config = dict(
    n_layer=9,
    d_model=128,
    n_head=2,
    n_kv_head=2,
    head_dim=64,
    d_mlp=320,
    vocab_size=8192,
    activation='swiglu',
    norm='rmsnorm',
    norm_place='out',
    norm_eps=1e-05,
    positions='rope',
    rope_base=16800.0,
    rope_fraction=1.0,
    qk_norm=True,
    attn_scale=0.125,
    bias='none',
    tie_embeddings=False,
    parallel_block=False,
    init='uniform',
    init_std_qkv=0.0519,
    init_std_o=0.0519,
    init_std_up=0.0519,
    init_std_down=0.0328,
    optimizer='soap_variant',
    lr=0.013,
    beta1=0.95,
    beta2=0.95,
    weight_decay=0.028,
    lr_head=0.0432,
    grad_clip=1.0,
    warmup_steps=76,
    schedule='wsd',
    decay_fraction=1.0,
    decay_shape='linear',
    final_lr_fraction=0.0,
    batch_tokens=32768,
    seq_len=512,
    doc_mask=True,
    train_tokens=109900000,
    steps=3354,
    dataset='wikipedia_en',
)
Each number is 500 + 40 x the weight over the matrix's rms, rounded and kept within 0 to 999. Layers, rows and columns count from 0. Numbers have three digits each.

# layer 6 attention query, 128x128, rms 0.291, rows 0-54, columns 0-127
475460529509469515402526526453502540516501474460483483556520491476524473484523575469508503519461510531523482506517590470499467495494553473536518463491515462495450496502495504485483496547535502461469432463525523488545485483466493501501478482443470516518523503533495528473529523484472477559563479537532499424505484529453531432460545530499482500517528492534481487529476516425508420465510
547586503473447515518471466516506467546506523462540509474505500524529511551517468540510520505544467483473495515529484516532503469518492540540536507459548506572471468488577547523515456469483499499455553510468479481544460534543510480464518544516472569556473538504479459533525529523515449498476488527461449471488529469492533499500538481505556498455508457474449518482484537554480521545466
472463497531487501481528419513503485515507506509474489459469411503486519505533523516505494482474525558517518489440478519526518477475491474514496499437465538497445508454481435484463488521530442498537481502486485459475469528490460431481450514464455457548519445531485554532534533565498492523517520485518519529523495505554479545500544467478494423473453530486541451440548536542473512477521
500551485498506528503468498509510467537465561453537501499490481499491523591541430543484466498484471474508469501540466491541459488526526501500559490483493465526508496511545561553483458425532563482490509498446488498450519514535471482516493521527529572556491524507502435565497490503509464513456512507459479503492509521497494525541515502436545515452531454483512508499523553538444500519556
527432452506532475533477485491537574473487505544475465529528453454450526415503531492442535397562594515464497464414463480482541507520458517454429446506423544476525541500436530501527561511413497565560454504525473495513526467545476557571573494478456453444522468562529545415517569482525569563527559479499518525519459518479488470484424469528475442503429533515542487479535482544487459442564
462526595553548438510491497486430493492500481478558443490557545549520472531475472440446487548511435476453432508490550514481484451491490537501522548471470467559536546524511490541395488516596511436516575498485455424506506500522505506485544505478434588510432531525465468552493483482466480485437508491502462491460493430536484489465494469520453460468586458523466513495464464515524518510543
535446471526479480502502452511478545485516445521485553479500447479422512486535516502491506484529559526529520528453522504521484465506506451542490524542503516481470513488479456459506530528493472519519467484492535489517513479519485526563470476472537434472556449446547528435491481542527508522531526505422489525502472553534480433475431522506479476514436504511508495513543505497500499507520
507537496529498485471504523539495500528494516465474505521509475540535501525443462534490498486505464502478440466531495472511474466569519513493552498511502483515514553515509535473467490501540522520505505503485492456469544484494485487532504487477486528496457592468528491510489487484476498549524510538470508526458440484505514492477466472538533524469542470509538550530503537495474474468517
474501510451543504512502465441490485529507497486497560495533569536496490527479546493513557498542498489473498537453457526517534482544465499479442566530483507487492500511515531538507474467479523481518505525466451525525478488518432509522450472539501483512559538475527550521539563496490512422508458465479466507435551543464488496511519522480519482444527492510526468531501515468489497442534
522492545474541483464522501533517545488464490510493492527534514494479529516495566547521526446480542540504473504469525477456449535511573517446498516471473434423445441415427519493533506577518515536480433499492495480463511481478445524541467481500485508426527494492524509440501537495496505518527500487517481467567546544504457517482477505511510485505483488501484507499505481462489397471498
539475500495448494490518479528485555465461512547443514524565512486471552466518473501518518514499572450471475566425500537450465491462600524484466525496508519455541464431470520480496501536488476495427481569518578506494510433464499452478500528481492503497462457503506502473514561541494455541533465532521495440506521543530465451453480471524507448525523476524551459452540491459508486491540
493506475515477490550513508513518515472511500517470459443462525536510493511445512464581451487484486442512475517449466428566429560512425510552554482491519453500507460499480534488530481553515519518521488457482497549464525511489522482516495532490503474489464461479451454518441494446486468490436577515489476460478502535521519548518551512476511511478476465502470495524478546438505534543512
487446443532466479528445477583534467476459509521480532504406465505490464505516559518478426458542443435501540481485518538512510468407442564476530458513492568478512406469446390515454567468453528468534463437517517475557541629549515511557492468427480449511536447521496530463552556541514530525483599496542453551519479487580456478419451480548461448511513448476473480491521613407520561525550
496536509505477525466454416476545482465528431541542487473486512496597528496496485496495459496550507470502543550492494473472461504538487492483459513476452462501562478475542470530478489508454475527513425517469467502486470503495495511518490471494436474506486482535558492490520467537486518496469478480484534508513534503499441506471524501488510520496550531455546511491512532464523497507502
495481520469433506441544480472517562524550517453450511521474449447490495489497561535518544475468520502523468439453514475465458408499505520494545497529458501516469464525490489505510503520503518477512463453500536477496515500449512558533492444444474527510552511520465502438495488508534535559569504558539560435519555526535487472464530524504476536491494531523506496507489524493553444534523
582481490499484470471494522551505574494514512532531556504530499492456442429402483558545540494498681488504448450530501487502552511408613446458404549507541444519561550530434616403578531537507403601417429531529457529426475466482514511578534489530528525453449502467483464441478499558516559512522554326552540555561456510467478412584399484465461470454457586446551533432495443548562503393448
529476514492553511522529459554494494507519489545516466432517463496458449495488501527562574512509512502479488474473490493460496529502454470516438481531483512496538499508455547482547535509494522490513520466510504492469463503522492465506515499469486496456443494495443518508501447481420521538526510529522537553545500465514454487452546504468562440525472469440547509468433426508475491442574
427596488473499536485518531481462414514468538458535534491526506511471511504495454475523458460529410528508446434544475483490529467528455531549503555415498534516528437529548546522431475514473557494464558497500483494530476509550512448481457539528526507542453489527399517502507473484533421481430455494505513504482480455562512502500509518479524521489535404483493413538426580496465574519537
547557549471493523478442539452444403466446526488489541484462532496491531515535488423529500535551404466500544459488504478513571561591423530516501490481523523521484516486548475489440494461535533460476553454483478537481515498594512513477460484496535453490470584498535477528500472537528519436466506477431470532427553457525513501522541542458488511464515462511430494495488525446493519537463
596501432542512543494518460545500565533495448530487468507494532427467490508555533614505494519479515548491517512448516512454474503507585440471516559425514434433458533505485499544588466501519548578466389533553494515522508543481512524495546482463572521457531432572522522490461490512414529558453493557540468504575457540540473381467521611480497488543476542485519530449556477457471419499511
449547490475510510518507547548437518450508467506396516529556482498507458470524508486485498539489528570460463467512450549562503474507546490525532409495562476507505516488453448510564476541483545471593539529445490468462485443520436560454497492504524564486446462500505481528486448529467471568478506475424449432444471456489474544480522518443487511461572458533505551480470542503536495462474
556494537573589529485444510566562479488504487483460517502574556439487472499476533501495527449537507528453513435550412545498427459553490460470519519475487500517541545543430456507489542512458472513500439484519499531464467505476458503470421535531484506474464562522519524447500477477509528463453506499435516484491497517492492566466521509476556545466491458491517445494482494484514488511488
511475451536518466460478469502454463467457506518533447558451525439525483518445547490526515509527515487480474556587448452496508572449452509518517528556452530490482467503560494532465477434486536507542499449450519478471469482544586477463488479589545444510407502511484518535513522487535550511500469498474525542498449503541499462476475488525457565549490515545460420491534517488510515480551
511515476574507528527452517450518482533508482503356496528519470482563490562519528500468414442476465469534508486529457546465546494462536505554516505551469525520457476475517520518467495545523507477559542514495478477502492546506468509512520448539485478534571505420412585510473488529509533518488541500477506514467479448504510462473556436480589522489499528536525496562503490562558558511485
552521505487484535540493536519552456492423461445518544556437495451526565462495536434459466504486433474522464479506516529506520510553437494563550484495475499485536473596497521494455518501482457476524521434490527492555507535500489480498504515498469498555510462431487560518475585469491504454470499512457471540510527458518493466456574503414528479585537532537531421491501544515436524541534
519523436507524525570481587560484460521466504523451439524477526457558442534479472505451521508518477456499531503481438455522515510534448510477457521457503486537555550549521472456477520503459477475435585463482522517525464477489537524471535503558508558507501508536485503611542527479396542432537536514432502497528484524505490511514539481568502511505519479444459449487441534465532566444506
478525551457450454572534500584501471499604432477465456501449511548504417515463486454485483554442441428486520546474439514466543495500460431465487536419540526504546500540519452489430510528466442470480522504468499481508492514522498453500486555493446500459469519441509512510536525460489541462536511501517467546504585455498470514530492443502520551460499553441483489536519547563452602525450
517514459476598543479466561477491517607479555482487534443503537486489555537562427552480536549491554528471477484568525446472483546522467529524522533469559452476475515515472398457530452488554515527508495544506431449453546504476479425455388520557479436471503549531534499511510512519512510526473466506424468445529574500469479526537476476449560529515508456541523487541467504567479460507476
450466460517529502533377525447507426508517493515481550503457610533498489482470529438537508494564483459529519490542534486516487459507451536489493487480571449504462575455500396510500426446504471456544587453493549489510408554580481516508502485551539507518461545507492474476510422488446425448492411500449556531435571472473474492576538474532528578491504388567489482530459533494475540505483
586596587447510392549496562487457615503570443479428530433525503506495521494430494557577561459543676465522421522447559495453458473485644482520420583465473538434531493416445610459570438491497473621473485527540442523461515426392491464535509470558550604373522491462581438452437445512511544530501375475402503509443547511420406512583494588507458545508575466498450589431535537578530417530541
491462457490449517520506397498529423501551519524459529513482484482486458494496550506467527471493471541494481564494525501502477535513449497488516537582476580478461566539455479506561475601525435553498466486479557489498456488583528561467503516474469568558513509487521523510458510500490434511628520544562518531471532519464519499432518449474513448566476495503521509605548517499465468450454
524535461454503533512475506562514500440577495560506465522511471494434431489469503453509578524614460511507473544530529497468470492550501521501514506502504463509436496487442482409527495485545517443499465500519525515468470487453546520471463446563467529462501454525461553476476485441524538489489480498468478560462475429485483475543526473464500531463530443496476478421496463512464535431506
529520516478442465418479498574549569512432481545469436512539455506518544428440488602537559501449570535529517497448542563481477488433599456513488485498486461520433439467458482499500476562526557484452463485525514492557464501448493546509590481401555523506560448454518545431501511542463487573572503507489475460515538552528516463451485493514428445535537492509500490507508463500564556487479
543509445468496503533470525470508515524506529498521507479477557499500588481489426482520435514517489504458508528521481471479522547520491553468512491510462500448517472504462535533472515530475516514531468540502452522437501541494478536472490544507530436478451510506539465494494484490511493462478497462507520557499573437447500565578522509462477470463490537518502520540537458468509533531487
484480504498472490414472497489493558464471498468511492498491560527507468519531539556491473486479570467531467468474580496490454515511513472485507451491448478552431550465453488521523466512549477480489497464528522479535567478455501492522533482497506510493527469516505566394508516519516496561534485522514518483522483515457505452473475457536456457494540481526475535482503504475496509490457
508521474471504471514477518497475492504490497451457502477554545487513462480532512497488500521533477541513545509503449542524500483500471496490480526508478553509555481455495465441504494499504459519488580511466501503476515514501515550474513485482564515483509518500516500492497464489524530478516481497471470536541563497495517518491532483495512497500468499517454525550469488444495544539478
551488483514518513494472496530518541508487471524471435561516496484469490532529520493536468493448510457469506474490532563497474496529522466507510517438492469485408476476527489494522524528543592504489517488523494501449553484483574522539534483493540515530523458511492513447467516503492539528539480457543447459537556552523536486538508541456504486555550499508528474454532529472509499525490
486456524466484447494499478507513483469509465498475530541491520566510518529478519507487533520572466515544476485501475503495499489535461545529518511494471511482497606562569503472487491434541488481531548453444494486442457503500504505429490511539510568478457529452501499490516551473511429470502491524459485521505514467505536567457510455554509504428477457486467464487523534529515509514469
551483543519464428483546496525522531495510465497506508501427480496494502455470524507515475542494508554538494509476537460474487474503531497531491518479477497506500538529507461520485510524503511483532466443548504455478469464469484499487464461468436501488586421488549501522529519487497523536585548510539494480484514500500485502463478480501498496526509537553471479493493474481521515500500
495508516505493468571496475486494502465476510599485595469438539493502500478470490560518493430558572556485476504448452484510558494444435522473410477564518562534521519507494482475468532582481486569482529511504523482568475439517489500519441503481507450445492438514496453469482503566545549467574549513473508493510507491474534453518500463540455529539476545564510560539509467477497501468477
463535514512507495473546462528512504467538488524458433450505488544528551462523438454469560467536471480475529554461476550586491440474451480509496504570473548496503533540459545492454537460427466551576530414464503492604441469525534479499542562455447466504521482512507494491559541521518537515504506508549507502481460495523425498460482473518456500480438417490441472486515469543532485496495
492570513506463548483462490446456460490489513519513512505442530522494492522505506523465507505481488511448472511499518458483510479488468512503518482505495483514496555537519502520511511495522506496482476537470452535455495510530478494532473467533515533464472535470491492495535486477520443484501457476509524489520511554514480491507501523529500505517469469477511496489490495498545493479498
480475527491493509511576528511507525541467486583519472527487480463494558468495557500495467518442510517481483490519461543496521524532501496456559501538508530543573492558531461512499541504513486506570513537523493535504515501466464553464511508540469499512458476501528507534448425443530495490484505496501504460484528442464523522415454474522492465458484492437468486498555481494490502481505
460488524439470515509541513530506472520482436484469501573493506515553462569482457513527470555439471548537463548521532466522517559559481469454549528538571497506529531503525495485522429557563506493554540599514532517547500530558509495523473540494622464502464512500493477459480552473474446544460450493495550525539518465533533540516538520548529522477521475532511463427482534532487486511521
510433494530500512471511530501520522525509548464570474541481525498474475481547544523445493524503495536504486530529498545437531501503476474497538465474508491478465444439528442568433496400474510467561532546540482472453496482529487514509506467458539492559507486562473552436535524487420453572488497528477535512520493558470496544502509487483502484551435492491558476454513526478480500523560
528437498538498522470529504531476577471460497502453471430528476513473550455471504540471489511443553509561501506528510529435473490493515456490431485496491480457491574554449458470539526582501501493470487484483524541511482508509523556558518502471456486475540473510551511447485460480483536482513510447525488531511519517529447489547486499492528464520491593508474514454548501523480462530548
467448557485485500492460516528500520511491413492503495488435478500504508523480538479528473530546474505465516445578463434518521466473482456500563498500484520524539486495486454502524596482480520483464427469537546447474480467596479503519536522451474465507506501532533494450497430493475519468487589571541563546486461506485492520492503528430518512474489503516516508468564523515550457498479
487534500478559585506465439494579464492411492462467458504534507480556575507628497441493483513487452537524469509512445508443610435533459523545498505466449407522529529469572456424447499492458552536517521470525483493523463519592477495531464551467494470485460555500479508517484528518490468513540510542444458502409483505503522504469491561476522527470481484531508499517524532519473478526506
511529464541474503535524556502509528476455483538511483520474540458497541428564511473478535462479511475498513448490501473577597475530465465498463466470542543489486471411454492492472499460511475498501512503531560517508495461500539495505507483425450430481488544483534476471517455480523562530542529526492468521511448467493436513475497533478499479528500492499482494515487502414497562475579
519514438511528485549537541521527459548511436471561475508532503561483473468449498477517507469452443534482467521511549463476508507454467482493506500479513463415486504492528510486492485452502491492536488433478502489493474492535504483485428538558484528566487461527519470515516536496508420451475485472554497560549439464473500532591497539457531489470512478498491465479506500529499506515517
490420524533491499531505440515499593523518495499493481465487462468541487465515582514458528478491595526520487505471512542508434480479548477518444535515486498516498532465436520456539535558430532486475494459535525455571526478462476452562527508476457460487569444531507536406536457529533533546543536505490519502545473555501474439460418493525496514530540504486486498469482514538514500521460
455489526500492475450557522462575501451522512498522571529484527573449484542458522544464500514523509475493464521572515496489539475647487492508491456505480489440507442442539537467512477517502504463516505468516417497512461471480566492428488477467529526508455530565495485434484497488497435521473456545508518509498483490522518447463445497503452437493515534520498415531453484516521523481500
493555532533545518582521469471483475507484503512498521512502413442544580491471532434552500539522511500437516535464504526492549496601501422536508515511529555500497481564523535534501422531477438482428463497487503543486494524582566438460423474515486603486508522454474466569505478491469501461603448500396516533508485518492486455553511531484533574488493366434443508500511550546503457538451
566488470562482476495566500472481611481457506470484503480487453486532542476491502540537586445495679550444496467430526523496466472482523517472496523521496460509497469610439493492595525550502467497572442562589549477519506519495458506538479475447563468433475452530430504414498416519482521512544553463499509503551464517450401485515469503460551513486495565534561496433559517549479484480512
494474506526443477519479522465485513507495496494464534465399500517495473490462476523561503441469536484510498566485485525467492472551536507502473450475418466510567500513456514469543557464471441537501521459559489499493534529446489429465598501479487449500535525495496559546433474480525524459516490482458511555498525459560418551485476473522491455535456460513494456561497499527567480484523
# layer 6 attention key, 128x128, rms 0.306, rows 0-53, columns 0-127
517516541508527499455541502505541502515528486521492476518539490502460509479501485466522512498527594448477528473541505543532493545470569531439518547473580468526487472516498543498483481396500509476503478478449487524487512502545547496525479497473489501501499451398499492464505491505524540517485481508537470473480484541442461478538490499475555526544509553461486488471529483469503524503527
565464470514471533466537498532495465507520460504499503569542438506507502484503544540488528408481523487532502463461474522490540502436495521513465547546505494472457502536573577461522512453540447446580467489482478539509489505455491521513502472467499498493514416387500485509518555499446494514554492536606560442497473565569448504524464509469477494548550519476500485468480487528521527494480
463476474500486532519439516467418513498487456440448563502507520517493441536525482554483545477477428516523449543510450482508515479469549507505498488537466509465559540549520568531471487504473541506548444538529458520476509475477512520523509511483520500500451545495489474615482484449488512496554527456469582541507496512524484558486460520493531506458492512525543526541487559507498516459512
540527509570526526473502455533468472502540517562517475507488485545521535508538384516556453516523592476513413518480474444520415510441449530556489512437505531468478537546476525528539546460495519456491464534491457452462531524481492504515516484462452503523481477446525509544479479516481483534511542488543479481505455447471500581460421518519535507491457527505524508530444536583495546471499
449562487540495507527445465500409452531550481521518604464423518490544481542440480473476495549536504520516461468538526506568476525475480475597501521489504550491515518549489527480474473479473576486499501374446457502505516466454518425523490472543446499474453573497503464560516485499491484453448524518509497540428493416455558482495482474533496509443510503525513430506458544489468513489504
574503425482478516498493553478521533512466481482554478526534532513483493468514511515503549508400498489466488493496521490500484479366556476492512489530553446454578488497492581505513522505445493527503447466574453537550458538504501470529508482463490471529516477521488463447575481510530547503507536437521488481548484458510473486542461530500527390466472471458486513427527447440550485480538
460481596529526593474518498537503469413490509485521496497498551486502440504463513512503499535447493469502480524518541535469501556503466505453546497534509501438471525480514470474528494473468498469511537514499519483530529546504515471524491522545486552508494542494438530494516516456435498462476439520519497454530517508465541548574503506442526578492547447504481520485462508510462473550503
467519485462445530440478490535528462436487518442482479546507521541497517556445568516492532519504453586498466528480503527524462474509526488501565490455517504513499493513459506546496510529451488572543431503517492431519515519510454531522500591506522477515508450549486471596487504503547535512507466496519509509505539526571464460558476526464475396485490564492558488477432526491485491497530
538483460445491530499497557511544464482530464475480512482497504501466504515549492482521467471509501547489531497527549484488503441435551509492470463502484457515502557492534509498471532446453495483461518465473499505491501491585572500413498479531553509451452482507556406479497451479482489530463498527447550514542470445559520510489470484535476502451479522498513466505470556515488497498447
528510444463480533506550498540476558456516495570466489489553525451492473509540457515519405555518494478482511499555562480543557493482461487513491463538471508544425508557539431511554493439496507474489480510496524512533412473499489547475521490484521561508515486534556461498455457553535497500464446508510496445539438506472518442487483486500524528537535516492447496495511470454487511540576
524465518497528466466521547488480575469543475455476497479461508514526476508488484455471528479552564537492497481531508484527481503512497483473478508498529476409469503482484507479504524464497561488502539410502501473511510554481471524456515473526514534439530516481474529445533460538492560495472495449584508544538513479405518492519492493462535511533467493494444530523494483536508483503497
457449448443469460469440427511471498524432539495482583498504473459487559565523536628488514515440493541494486423557456489480552428536463505444451524504450479463501530523512447531525547534502528488468503560534526506524483456515440492501530513507535508519522477519501560494461481562502492472510522468543539510497488498498473448495547493525516525457505513468561519511465532498465486497548
498454509471575539434554488514556487559518487491520497497493553453469545451485408474524550461524530530530522484474484553480446544595509474506536507515508485543511584506505530435478415473502520446494511461534552535547478399530514557464471516505479555466441458494498484555512542505512500446469516547471523500507488508409554517441463463487497499447496509494546503517515522509506544504529
511454532510548492509546532506444534509474491558492461540512504507469456440516444395489460543497543503503451484486545553467505502504498477504529447498529525487452490538518512450484482442509439498450541439515463487471530529549526460531519485497454520467491534517492484449499506456451551443530517498519431460537483492471565467542456541523439553557471514460533500530468472500527528505524
496456495556565459493525496526411521458496445556489458543560533498526477505527461437515467528527509503486513516507541498518503537518447479491482451446472444485447495453506517529504516495484492482482482492546447505511481542521419480489548535492452491515509488516483464494491482477520523515449470482478445456526532461493525514449501514495490509505511440482508499454518501465471534494508
492459534488496488481552544518509548527531502471494523448461544523457556482514606431462519450530482485520516513510479530537428494542467490531519492519497545499523445509551480603516531481598490556493511451483489541512480468533564485519545473517466410493549471495499505486554551554478494487454530491511402518446562568441489569439556491480588557523514503514534500516459480538460513543553
436465518523512497506481582488482555533464524524536452486496562482515527435478513429494509542539540419483543466495519523561443480540465518511528472504547519493486519453487474487404553482497511547544523477513497526486515434491518526511554483559489550505532558507489467426499563528476533485545464547578492521468483532467448484456478506523473615563534472524488463495569498536492534506425
506490463412520478490486489514538493524510503509548532552488486521475463555515563498462531508495533457501530521566484548516477513516455515498526553539506458510503450426528450565510528469598508465500505538512544510487543510509491533515440501488491470494500503468507519447462540491470548448448453501512527509516494525512530495482477471517513501464477538524533522441497434502489538527453
490483521593512484518586543568487599534573444577515430476534498468526481444502525461506493539491635475530541495525572521487443465502463472501483532508564495470453500513501505530528543464538497513440490494498505458489444544408458458521545440499420522487527441482451460457443508528459483460499486541546474428533507485433516509474541520463530584564540444533433466521508416480479541518525
518498510461521416531514512483520515510448549543464508463599487508475553483475511458555471494522474467503454508494505495429511529486479576438535447541512503510500501442514474549467522454512527517523479441504457496538543532508520480458470502471514516537544511465511495562546568493553464452503492481444471464435555475454506502567474430569509551508541525510470506515522520414532531480533
524460469561516462541499542456582506475454420534542452499480457492567554550538574429479533462506448477522534527430496537493460513524453450538452577542500561484470535521528571531548479479471454506565457495583467524563511470498582385525558605541475506489536508446493541467472503521483452477505453522549399502479469525482450476510476478563454431540511503520442513448482475522483500552485
504543454553464472471535537539491539437500475508477471527397465480447491424541498486521514535527556449532505520523554467549533492500452518477540508534534436496432489496487494519500433476510526536496452554578455500503510488501507468485475450558546538479544518457469554455557490494506524485497425576580453481542507519512534537469485487519561522500518502455500505565525486442440501529505
519462518459512498472558488534544495546503521447509584486422535567524481444430526552444491490458456496493456413513459472497478519502485461476452436507533503550535436466510445404490538474505490536469474517522464509549518474502542512504475547492538516486485501485480480480409513554504486492475563518522517461554492554439546495547534455498547537476556466449568505478444540471498541480457
488566521545518549494561451491431442504524520464507557509526473436473541544458477492482540518551527539506499559511543451489438481504530443447465555467505448494481524496530513484499539469520542491573438492509479474473583419582453527449519507518459490496440494514502532566530525484502556466511479502507494521440539488519524466540514531451459477498488514563513489468512458430437523499485
444418510505515517528526458548482443513545502522490471465504500502530408498532564567538508516483481531449532544514487453563587537454520517440486445465490568486530498456537453456498454521409476535528412518492474538499547484498483494566550445452496519518464515586514449500537470475491465460517501519503460484545467505479503485534463473549451459378537488494465592569578367465542499509531
500545494523500520455493412446521547486481452504509520489424456519409547437525475468586468457459505473538503574422498491535471499502489546482485454535531507474436514515473491483512513442504492526553481510495498565438499542499440454515494491496525425516461507449551576503444571539533444531457484468569429508480526471537459462480459479488570536531499539518549531481576492492466515502495
500479551486502556460499498432515493455480565525492457498547484499529550457552484501533473453560560595575490536511567543546565550457526547481518466508519449464486447523501571570527449487519530564485510523504487491478511508490465485531475484509470551512522472528541539492488508496442420426528483429559491549477462521517491552514436554505510467537557456507485509503451482474529486550486
419478563486498500542559505503453454449542486483553467506444490530460444533490489507502485500475484450533415494452478543515538552569416494467519504508479460546497476477428517504507548482454508558508495492471603549460484447485471588537524509513476545484457484520443450475437419497497439531475516501527484513504480429529491519489475476498542423488478587470502448494459520445546462503488
542500501504471526478585443531499598471453467490574499508428522505509535458522428489463491531470479508551450481436527509473555475539529472538459552497508547456523457517500524503446522498483524524517467456466472502570527523448507448516572472391522554501533441472493520556515549532535542439479523487458503499480526526519537503474561503430534479404515437461499550498606489536483455492484
460485457559587561524527385517445431402601525614492449452505500503512497533481451456480492523478506495525440564492467410492502459502452492399495484539537509524535567553492523413503507459463518395590490499571507483478492562496450466485473459458488494535479459535471457533436445486497454460525497501518543551501470364466516514522446388495488488520484437505539469504506459510583551436490
496552533527532526518487505441500508521481479480564482481505529561520578461508449498540481557542537470471509474486452379468590505484525418553501453460505468452460521552584496515494511388494532432557507564510455481493498504465489548512539489526558498527553449493501525464523490423510527562507475533489514469513478455502470536491570566426531540489498581462419519459501508466522563535500
511547517483555470472479518519492470550529498450509556490505482485533484503521488519525465566455514542499543449502488592468510522505490465488549456528503569461567506505498510571519484489491434552516486571547512522488596507526449510454521552446508437529559510561598479510510480521524465531534529496489505460538431567509507488543457479531539501454501549506540565505536512506506440556515
471472530535459517474530502528528500526520511474558433477501460460500474450519551475493469513446571456547475522528521544496457522510482501497494537542522502534453506453474490469480546475508526516506490470477543491526482448457501503494530522492426500499547503494509505478521559501453496490528474527595537448473489527478524474502504508513437506564571487501461455529488485495498501505455
475499467436504517510456493506437451477500515467549562484462516531477491553498525501478462497512428548487513520537481469515570479549462522520549497499504517491517504432505475505511480536503468517530547547496520474550475517510542472505527503547516491492499577605502533553501480486509484519472494461511484529460495499547524521476521467514499471497517550484539515480475546496461458493502
485429545471513498505538470546544532482545462500470518543481503493457504531516491463492532545437505479447518527531521494479434496492533540489545491511545470466485513514512488483484570516554483451518497506515514521501494537534534472575470517484476484503466449534426522547516486457478498500521527506487495496536500528494527485485516525535548526496483481492577467519508508473515493480485
534541454506493483514463470496476505444458527515469507526487491458454525497463506525452483452510405510505461436486450507504534484524454481527466452479416564492556508475529504543503530508460481487538514494486488491515524476504475517468513557559530473519494532517538484539547525520488507515466511497448506561480457498540473532479459480520456476435472533510538447536481545484486510499537
465557534508487532464552553497505507528521512490515513486444433496504491456462521442452543511539583483500496460503518493485464487521517467494489554532545436522529483517493530530507493447516518510469499432505519511497457472519492499511490510469405488493516512498457496438484539480506556567460511475484503502517425483450490468518487532464503531512492431499488477522500465546496518511530
472548451467506479488487450541469454509507477471488505485519559531470462516505500488452472525504429551477515541469446499455563540452439474492523487551512509515499517495484489486482453474410472503544559529500476483542511516481513512509530515526529470529469561495547528554490535504524467550461485475456506532521473442508509540473461439521501472457507472516486485497542520509475471497476
538485513534512543473518489513503508531476467530502468527560518477471498480525508428515494530496552436504517475481578557535506497519453425469558486494594441416458474523468509511502492489524447459478495487506539527559500570448505504534528473463482491536500467480500530454453502542482499518419477503520441444493536539417481509529482527474559506511522505483453513478484459434503504499496
502507469474476488432538539462505558527482525438508520543529570520504513499476491594448514581479485493491472455565488517519506532521531514478518538535422455509486486489469490464557503530485543495427465509431469495502494537546484507475513536490441502465443550526472460440537508444467462533464542489475473491501477486536551506456495507498450511415506477508495510536505500529595526548511
499475475530568488591475480475564518486459491485574449551562457469525478479464508464453528513563587445418537513466533523522541472484529536524417526485535489443400520542554553497538531501491508412472564481541483433481510548480543482436514488554470551466497477486529463452500501535475540481500533547523468557522486513536467497478457552465591491483539491540489469472491500556488519445456
470524490482535480485430506504480412534481481498479520483513514526532499511471448494539492533553446481498511498455470471529544482438473474539525519444486505535536482538540500506513497519499542496510541516467539515472486503510537538533521488532491487600508466516493554553505514490508490496494544469413485508515493512507454542568449535527505469472475499565531495539490541485471523448514
505474465428523465514554481573495550438542516467502464487461538431534463471462618581507522483471476524514535491486470478507488491498459504520464466499539471466463536494433455532521449540458505510520510485526526512555535499588516435512475497454474526521491537548499449436523519566488486513445571501506459564500535504480547474468576440536460495519542541427519443508498506478577459551542
461539414508528538532480506473480463476498525481489507439509535532439477469549548543508522489522459542511591518484489495437593524481472497564498458494424508508509482519506489484497550484492487500477521483493493491449471494520449499536518506515479569478481582537450532534492425479549491498537548490496462489513556469500492487519538493441447483553451485502455550545494527478509489537498
478522478465548558502445499462522494456535510489484481455426521549521439529500531472504446516441452524502548534510491500452436548495479563458451555554475483525513501485447497440515492524501519452470512432525559532553496559459534493497516512503533483539482530472535503530467499513491515500540444449492493505525528482521510534502497430484441533510481501466461474493511542485502469470452
424555534463567516530486504518500509495568438511458499485469528492527458472562460445553470475530525480458488498494508508500487505549455475430471544466470502510511480540531521516496498455541477541571495503506501517498466532479432448492481496503482519533472518576544521494442501464467535497499502517491544425491528465459523495484488483502475511467465472510485436507487524435511498502517
533553464506528493452486457493493503501511535465557469475515530517484475534504528533495526491483491548501424509440487536484517504479532573482527485538455519527506521490552492513449456463514495479511570540501510480547541508466515534517492430477508468561554516487467479534481489444523513547522569503462522475523488521547494436507461522517502451449491524478522481445476511499456501489509
556536504533500452500456460541510514470552489565457507496490505496471546446470547516506499506492503420517510470532547524499456523552539520459499475498514539463482462544450557538563561482504462447572545465469495463462613500455531547429537507557524533530522522536577454506478468451474472414468529487545517583525526431489567437501480463518512481509551539465501502477520449477486493491546
480451423499525431456555468504474475489516471494510454516511528493451516530498499480520513522516477517507535503514383489444453479554502498542469558517457425510525450558443474473482528498393466580480497429482447470497556474493530543518510567549515450398533484566510586506484516525445511455556500530458544492484541479578529489469487461512454511406496531546539522439459452543474462510483
501469576482513542494559497497584539430532477507501512506504513412487464444516542367524429572470548493438528543495524571509455508526508512450494515529517454524480505482551410438478503442515486523469540459537559538498529540505501476442482505448491540509539548526533460424467487507486548487458439521486509478502540524453535457514544442494480564583551488490455488510495422457560464539501
533506446485515493516522470483519542472497480560466537525505457515464471516531531539504487517506501521513494497515523458490505460464544482471444420476489516496506486522450480512530489487534502537490420523515496494425517495452478494529499454511546484486486509463514453542470439503548524499498520491539472542489434459532483553451514505506519468495465566525568533480540465489510497478463
533404477497524490537518444506443527553506493516496401435485459474548519423502532518491497474469448493475511462508532486435487527472546493466509521474490526499449555567456560471511522444472490493510509528512559420540542549483464451514482558502493522487515534505473464496515474532521534486470536478581477485507520428535460524420508547511552513493526467437477540435517567497519404511507
560537542503434535462506556537550514541440524436512513518517539521525445568512471615551564488529537511506491453567497454479508519410517578524497490477509476477449504497406490460545506476543528492550506542552474564553512535422472574505463517523570542514569533546595495500410447468514418502476499572458529403459486526406491598456514492536515461458569517471519471505523445510442504455492
422504476461485475507509470490553476474505459507495523552488576515478494548550480516467489505428464508554528565540459513488478443487469502522515470499489481542556551410547477575483447470514500466457546496469463531448591477479556540545488557570472543499513497513531543534510483474505493473410436491484582499468542529530528477585472467492457518526495466494476504556504487499470517493496